Weights of a small transformer language model.
Size: 17 layers, width 256, 2 heads of 128, MLP 1024 tanh GELU, vocabulary 2048, 14M parameters.
Architecture: LayerNorm before each block, learned positions, biases, tied embeddings.
Training: a variant of Adam for these matrices, 243M tokens.
Each number is 50 + 15 x the weight over the matrix's rms, rounded and kept within 0 to 99. Layers, rows and columns count from 0.

# down: layer 12 MLP down (transposed), 1024x256, rms 0.0334, rows 981-993, columns 0-127
# up: layer 12 MLP up, 1024x256, rms 0.0406, rows 982-993, columns 0-127
down981:74 45 23 60 44 12 53 79 99 31 53 05 59 42 75 77 78 25 46 29 68 54 57 22 24 37 46 25 51 59 32 53 55 73 54 20 51 37 17 81 24 40 57 51 00 47 26 51 66 43 37 59 51 73 11 52 54 58 45 99 47 85 69 90 11 19 64 04 40 61 64 95 36 23 71 48 00 31 51 43 43 59 16 84 65 66 59 14 25 47 40 38 29 58 07 57 30 08 00 99 52 72 73 57 33 43 18 44 49 49 70 64 61 48 51 53 26 51 52 48 41 48 99 76 65 62 44 85
up982:52 41 77 47 56 52 70 50 54 45 68 75 56 53 33 74 34 37 47 11 50 37 50 59 43 41 65 55 64 49 34 55 50 48 51 72 72 37 46 66 29 35 57 49 52 44 46 46 37 58 35 54 87 52 20 39 33 31 31 58 25 69 65 49 45 53 42 46 61 37 25 51 51 42 29 45 35 65 57 59 58 46 61 53 68 24 50 70 84 57 71 58 19 71 61 42 51 32 00 69 38 79 74 48 84 82 67 57 50 22 56 85 60 61 49 51 29 23 28 56 42 62 56 36 29 82 32 42
down982:50 56 25 37 46 39 56 60 60 34 35 83 50 62 38 57 57 72 57 66 42 55 44 44 53 69 44 47 38 50 46 58 45 75 56 42 63 44 60 33 37 54 23 48 64 70 58 73 53 57 29 38 18 53 69 39 54 41 40 41 28 52 60 40 41 38 32 54 48 52 34 51 53 65 29 54 47 38 57 63 53 52 60 56 42 75 60 48 39 43 52 44 43 43 53 33 62 61 55 36 55 40 37 52 49 40 57 25 40 58 55 41 62 71 48 48 53 39 73 41 55 44 36 59 78 44 44 49
up983:48 49 51 49 50 49 49 51 49 49 52 51 47 48 52 52 47 53 51 50 51 47 48 48 51 48 50 46 49 50 52 52 49 51 50 47 48 50 51 50 49 49 49 48 49 49 50 52 49 50 47 52 48 49 48 48 50 52 50 47 48 50 48 49 49 48 49 52 49 53 51 52 51 48 49 46 52 50 50 48 50 51 49 50 49 49 52 50 47 52 49 49 49 51 49 49 53 48 50 51 50 50 52 49 51 51 49 50 46 49 52 50 50 50 48 50 48 52 50 52 47 50 50 51 50 47 52 52
down983:51 49 49 47 50 50 47 50 52 51 47 49 53 51 49 44 51 49 49 49 50 51 54 49 49 51 51 51 52 51 49 50 52 50 52 48 51 53 48 50 48 49 51 51 52 50 52 49 50 49 51 49 52 54 51 53 49 48 48 51 51 47 51 53 50 50 51 51 54 50 52 51 47 53 50 51 48 51 51 49 51 48 50 51 53 49 51 51 50 48 51 49 47 50 48 47 51 48 53 50 50 52 51 51 48 49 50 51 51 53 52 49 49 48 50 48 51 50 50 48 49 51 51 49 51 52 52 49
up984:49 49 49 52 49 47 50 51 52 49 50 53 49 51 52 49 47 49 50 51 52 48 49 48 49 52 49 47 49 50 51 50 50 49 51 51 49 50 53 49 52 50 51 50 47 53 50 50 49 51 52 52 50 46 48 51 52 52 50 50 46 53 48 49 51 48 49 51 46 51 50 52 51 50 50 52 50 48 49 48 46 51 49 48 49 53 47 50 50 53 52 50 49 49 50 49 50 51 49 50 52 50 51 52 53 49 51 49 49 53 55 51 51 53 52 49 48 51 50 49 46 51 51 52 53 51 50 55
down984:50 49 52 49 49 52 49 49 51 49 51 49 50 54 46 48 53 51 51 47 50 49 44 45 50 48 50 52 51 52 48 52 52 54 51 51 50 48 50 51 49 51 51 48 53 52 50 51 49 49 50 47 50 51 50 50 49 50 51 51 50 50 52 50 48 50 50 47 54 51 51 50 46 48 50 50 50 51 48 51 50 51 52 50 50 51 53 51 51 48 52 51 48 50 49 51 52 49 49 51 50 54 51 49 48 50 51 54 49 51 50 50 51 49 50 50 49 49 51 47 49 51 51 52 49 49 51 49
up985:46 54 51 50 49 51 49 48 50 51 50 50 52 49 51 52 49 50 51 50 50 50 49 49 49 45 48 47 50 50 46 49 51 49 51 47 50 54 48 51 48 53 51 50 51 52 48 48 52 49 47 48 51 49 49 52 50 49 48 51 50 52 54 51 48 51 50 48 50 47 48 53 50 50 48 50 50 47 52 50 49 47 48 48 52 51 51 49 49 52 49 50 48 48 52 48 49 50 49 50 51 51 51 47 50 51 51 47 51 52 50 51 52 51 49 49 47 50 52 52 49 51 52 47 52 51 49 50
down985:54 49 52 49 48 51 48 53 48 53 52 50 47 48 50 53 46 50 48 51 49 51 61 50 49 49 52 50 52 52 49 50 52 50 52 50 51 50 48 51 50 48 48 48 50 51 48 50 49 52 51 51 53 52 50 47 47 49 50 49 50 48 49 52 50 48 49 51 50 51 49 47 50 50 50 50 49 50 49 51 50 51 49 50 47 49 53 50 46 51 49 50 49 48 48 52 51 48 51 51 50 50 54 49 50 49 47 50 50 51 47 50 52 52 49 50 52 49 52 48 52 49 48 48 48 49 51 51
up986:48 50 51 52 49 50 52 49 50 49 52 53 52 51 52 50 47 49 50 53 53 50 50 51 49 50 52 49 49 49 53 53 51 51 50 47 49 51 48 51 51 54 52 52 51 54 51 47 51 50 48 52 46 49 48 55 50 53 40 54 52 54 51 50 50 50 51 51 46 50 49 50 52 48 52 53 50 50 51 48 51 52 47 51 51 52 50 51 47 52 49 50 48 49 52 46 49 49 47 48 52 53 51 49 49 53 49 50 52 53 52 51 51 52 41 49 45 50 47 50 51 49 51 51 53 53 51 54
down986:53 48 52 47 49 50 51 49 49 49 50 49 50 52 50 50 53 52 49 54 46 52 53 48 51 51 50 51 54 51 45 52 50 48 47 52 52 51 52 49 49 49 53 49 48 50 50 49 47 49 50 48 51 50 54 46 48 48 52 49 49 51 49 55 50 52 50 49 51 51 50 51 48 51 49 49 52 53 50 52 49 51 49 51 50 49 50 51 46 45 48 52 48 51 51 51 50 44 48 58 49 49 54 51 48 50 51 50 52 51 51 45 52 50 47 49 50 52 52 47 50 50 51 48 45 47 49 48
up987:49 51 51 50 50 53 50 49 50 50 54 50 52 50 49 51 51 50 51 50 51 49 52 50 49 52 51 49 50 52 49 52 48 52 51 48 51 50 52 50 51 50 48 50 53 54 51 50 51 54 49 52 51 49 52 52 55 51 48 54 49 53 52 52 49 49 51 46 52 51 51 53 48 49 49 52 51 51 50 50 51 52 48 52 48 52 50 50 50 52 52 50 52 49 52 49 53 51 52 52 52 50 50 51 51 52 50 50 51 50 53 51 50 52 51 49 50 51 50 52 48 52 53 51 50 50 50 52
down987:52 52 49 50 50 50 52 51 50 50 50 52 48 51 51 50 51 51 53 51 50 52 63 49 51 51 50 47 49 51 47 50 51 49 52 53 53 48 49 49 51 50 49 48 50 51 52 50 48 50 50 49 53 48 50 51 50 51 51 53 49 49 50 49 50 53 48 50 52 52 52 51 51 49 48 48 51 48 49 50 49 53 52 51 51 50 49 49 51 51 50 49 50 48 48 54 48 50 52 50 49 48 50 51 49 50 48 52 47 48 48 48 53 46 52 50 50 50 52 50 53 52 49 46 49 49 53 49
up988:47 49 79 27 63 60 99 52 56 20 38 44 38 36 36 59 35 30 66 99 75 29 54 89 64 84 16 43 32 31 65 47 23 02 22 25 56 88 23 81 45 40 24 38 66 40 46 36 55 49 45 63 38 13 41 57 53 45 56 70 25 42 24 66 14 99 67 57 32 61 25 38 17 45 36 22 49 68 49 85 21 48 79 74 41 34 65 62 22 32 12 33 38 02 77 42 62 29 76 23 85 47 62 43 63 20 39 30 39 77 37 99 76 42 58 34 24 97 57 25 58 87 43 42 61 59 61 65
down988:31 87 25 41 36 36 56 59 11 58 44 39 67 34 58 52 47 68 58 60 66 90 27 99 73 74 52 61 72 68 36 10 82 58 20 98 32 66 12 79 58 50 60 25 58 08 52 14 79 30 44 35 07 99 49 60 23 49 56 26 35 24 44 77 55 56 63 26 48 68 69 98 52 64 53 29 35 80 44 46 45 28 48 51 40 70 00 13 66 27 62 25 76 72 29 78 82 55 61 70 60 11 58 29 71 43 13 77 49 49 45 36 43 61 47 49 28 64 77 38 68 64 65 29 55 16 49 42
up989:24 28 60 43 69 56 74 28 91 65 46 51 22 49 52 50 94 50 38 51 56 49 69 54 26 34 48 56 59 30 58 79 00 00 14 30 64 44 73 62 76 70 61 42 34 04 65 68 61 99 95 60 87 51 25 25 26 48 40 82 14 70 65 35 88 92 79 19 79 63 57 22 23 28 37 66 75 18 47 69 66 68 72 77 43 42 53 55 84 31 36 35 38 29 93 38 42 66 55 16 37 51 33 16 46 52 39 33 33 46 64 40 39 70 76 10 53 38 54 38 39 74 28 55 61 85 56 46
down989:48 96 20 42 13 65 04 66 04 68 27 35 47 66 75 53 40 31 80 60 25 54 64 28 61 93 61 25 46 63 67 39 56 61 35 42 51 11 80 63 09 52 27 08 74 52 72 46 51 33 36 49 61 17 54 39 82 26 53 48 97 57 31 43 11 20 49 46 66 55 16 74 27 22 45 59 04 47 46 14 99 68 03 30 35 75 65 19 54 66 91 25 76 64 62 89 65 36 30 65 59 25 50 64 29 52 54 99 19 48 30 37 44 30 31 70 39 60 20 47 51 61 65 50 54 28 99 38
up990:51 51 52 51 47 50 54 52 48 55 47 51 52 53 49 47 48 44 53 49 52 53 52 55 52 46 50 56 50 42 52 51 49 49 50 56 47 49 52 47 52 45 50 53 51 50 50 50 49 44 53 50 48 51 51 55 48 47 47 51 51 52 51 52 48 54 50 49 50 52 51 54 50 47 49 46 50 51 49 47 56 50 49 50 51 49 52 49 51 53 49 53 46 49 51 47 51 50 45 52 54 54 51 50 51 50 49 52 46 48 47 51 50 49 45 55 45 49 52 52 51 51 53 48 51 50 49 51
down990:52 50 51 50 56 48 50 48 51 47 52 51 50 51 48 48 55 51 48 53 44 47 41 48 45 52 52 51 51 50 47 55 49 53 45 49 50 50 51 48 48 52 51 49 51 50 51 48 51 55 47 48 51 56 47 46 49 48 52 50 51 48 49 50 55 50 50 52 49 46 48 52 51 54 52 49 51 48 52 49 48 50 49 53 48 49 52 53 47 51 48 51 52 54 51 54 48 48 49 56 54 48 53 50 49 50 48 48 52 48 52 51 50 50 47 48 54 48 51 51 50 49 46 53 50 49 46 48
up991:34 22 60 33 40 82 39 83 48 34 34 49 53 08 38 69 54 54 49 48 65 41 52 39 32 31 21 65 24 16 81 50 53 50 46 58 41 29 43 40 78 87 77 49 32 82 45 63 50 58 49 34 71 99 42 48 88 58 49 58 41 41 47 23 02 64 33 31 28 59 42 41 00 42 49 30 73 99 52 84 17 18 46 71 45 27 75 35 64 49 39 59 17 33 38 52 36 56 47 43 73 28 31 53 66 73 49 50 39 42 34 41 33 43 44 68 47 57 67 43 88 57 30 60 40 57 38 39
down991:27 57 87 77 62 00 49 55 38 51 84 54 56 40 09 80 28 31 05 61 19 68 43 57 72 14 41 33 57 35 69 67 36 65 75 67 90 58 86 60 39 23 41 50 64 39 49 69 54 38 01 48 61 54 54 75 51 69 24 76 43 76 36 77 94 09 54 54 44 74 88 56 70 64 61 50 50 27 52 42 64 46 72 56 57 70 73 31 40 34 28 41 54 29 40 45 58 22 34 33 85 59 99 34 70 50 28 47 55 63 77 77 38 30 50 51 37 44 60 42 67 54 64 59 99 76 56 49
up992:52 53 52 53 49 51 52 48 51 53 50 50 48 48 50 50 50 50 53 50 53 50 51 55 51 46 48 50 50 45 47 50 50 52 50 51 48 51 46 51 49 46 50 50 52 49 47 50 51 52 46 49 49 53 52 50 52 51 49 54 50 49 54 49 49 51 51 50 52 51 51 53 50 48 50 49 49 49 49 47 51 49 49 56 54 51 51 50 54 52 50 50 51 50 51 47 47 53 50 50 49 51 51 53 50 53 50 52 46 49 47 52 54 48 46 51 49 49 49 54 52 51 53 45 46 51 47 47
down992:51 52 50 51 50 48 50 52 44 55 50 51 52 52 50 53 50 49 52 50 49 50 65 52 49 53 52 49 52 51 50 49 50 50 52 50 51 48 53 50 51 51 51 47 48 51 51 49 49 48 48 50 50 47 48 51 49 49 47 52 53 48 49 51 53 51 48 52 46 51 52 51 54 52 51 51 52 47 53 47 51 52 52 50 47 50 51 47 46 49 49 48 52 50 51 52 47 50 51 52 50 47 46 48 49 49 50 47 49 48 47 49 50 55 49 49 48 53 48 51 51 51 49 51 52 55 51 52
up993:49 55 52 48 47 47 50 49 51 53 50 50 52 49 48 51 50 49 49 51 50 53 51 55 51 47 50 53 46 49 51 50 48 48 51 48 49 48 49 50 52 50 53 52 55 52 53 46 49 49 48 51 51 50 47 54 52 50 48 53 51 48 50 50 51 51 50 48 54 49 47 53 48 52 50 50 51 50 48 50 50 47 50 51 55 52 52 55 52 54 47 52 53 49 51 47 46 50 46 51 52 52 52 49 48 50 51 49 50 49 46 50 50 55 51 51 51 50 48 52 52 51 50 53 50 48 49 51
down993:48 48 53 49 52 52 51 49 53 51 48 49 51 49 52 49 47 51 50 52 49 49 53 51 48 49 51 50 50 50 47 52 47 49 51 47 50 46 49 50 48 48 50 52 48 51 50 53 52 52 49 46 49 52 48 46 48 48 50 52 48 48 51 52 51 51 49 53 50 50 51 50 52 52 51 50 52 48 45 48 48 51 51 50 49 50 51 47 48 49 48 48 47 51 49 48 50 50 49 51 53 51 51 49 52 49 50 46 51 51 51 51 53 51 48 49 51 51 49 50 50 53 48 48 53 52 49 52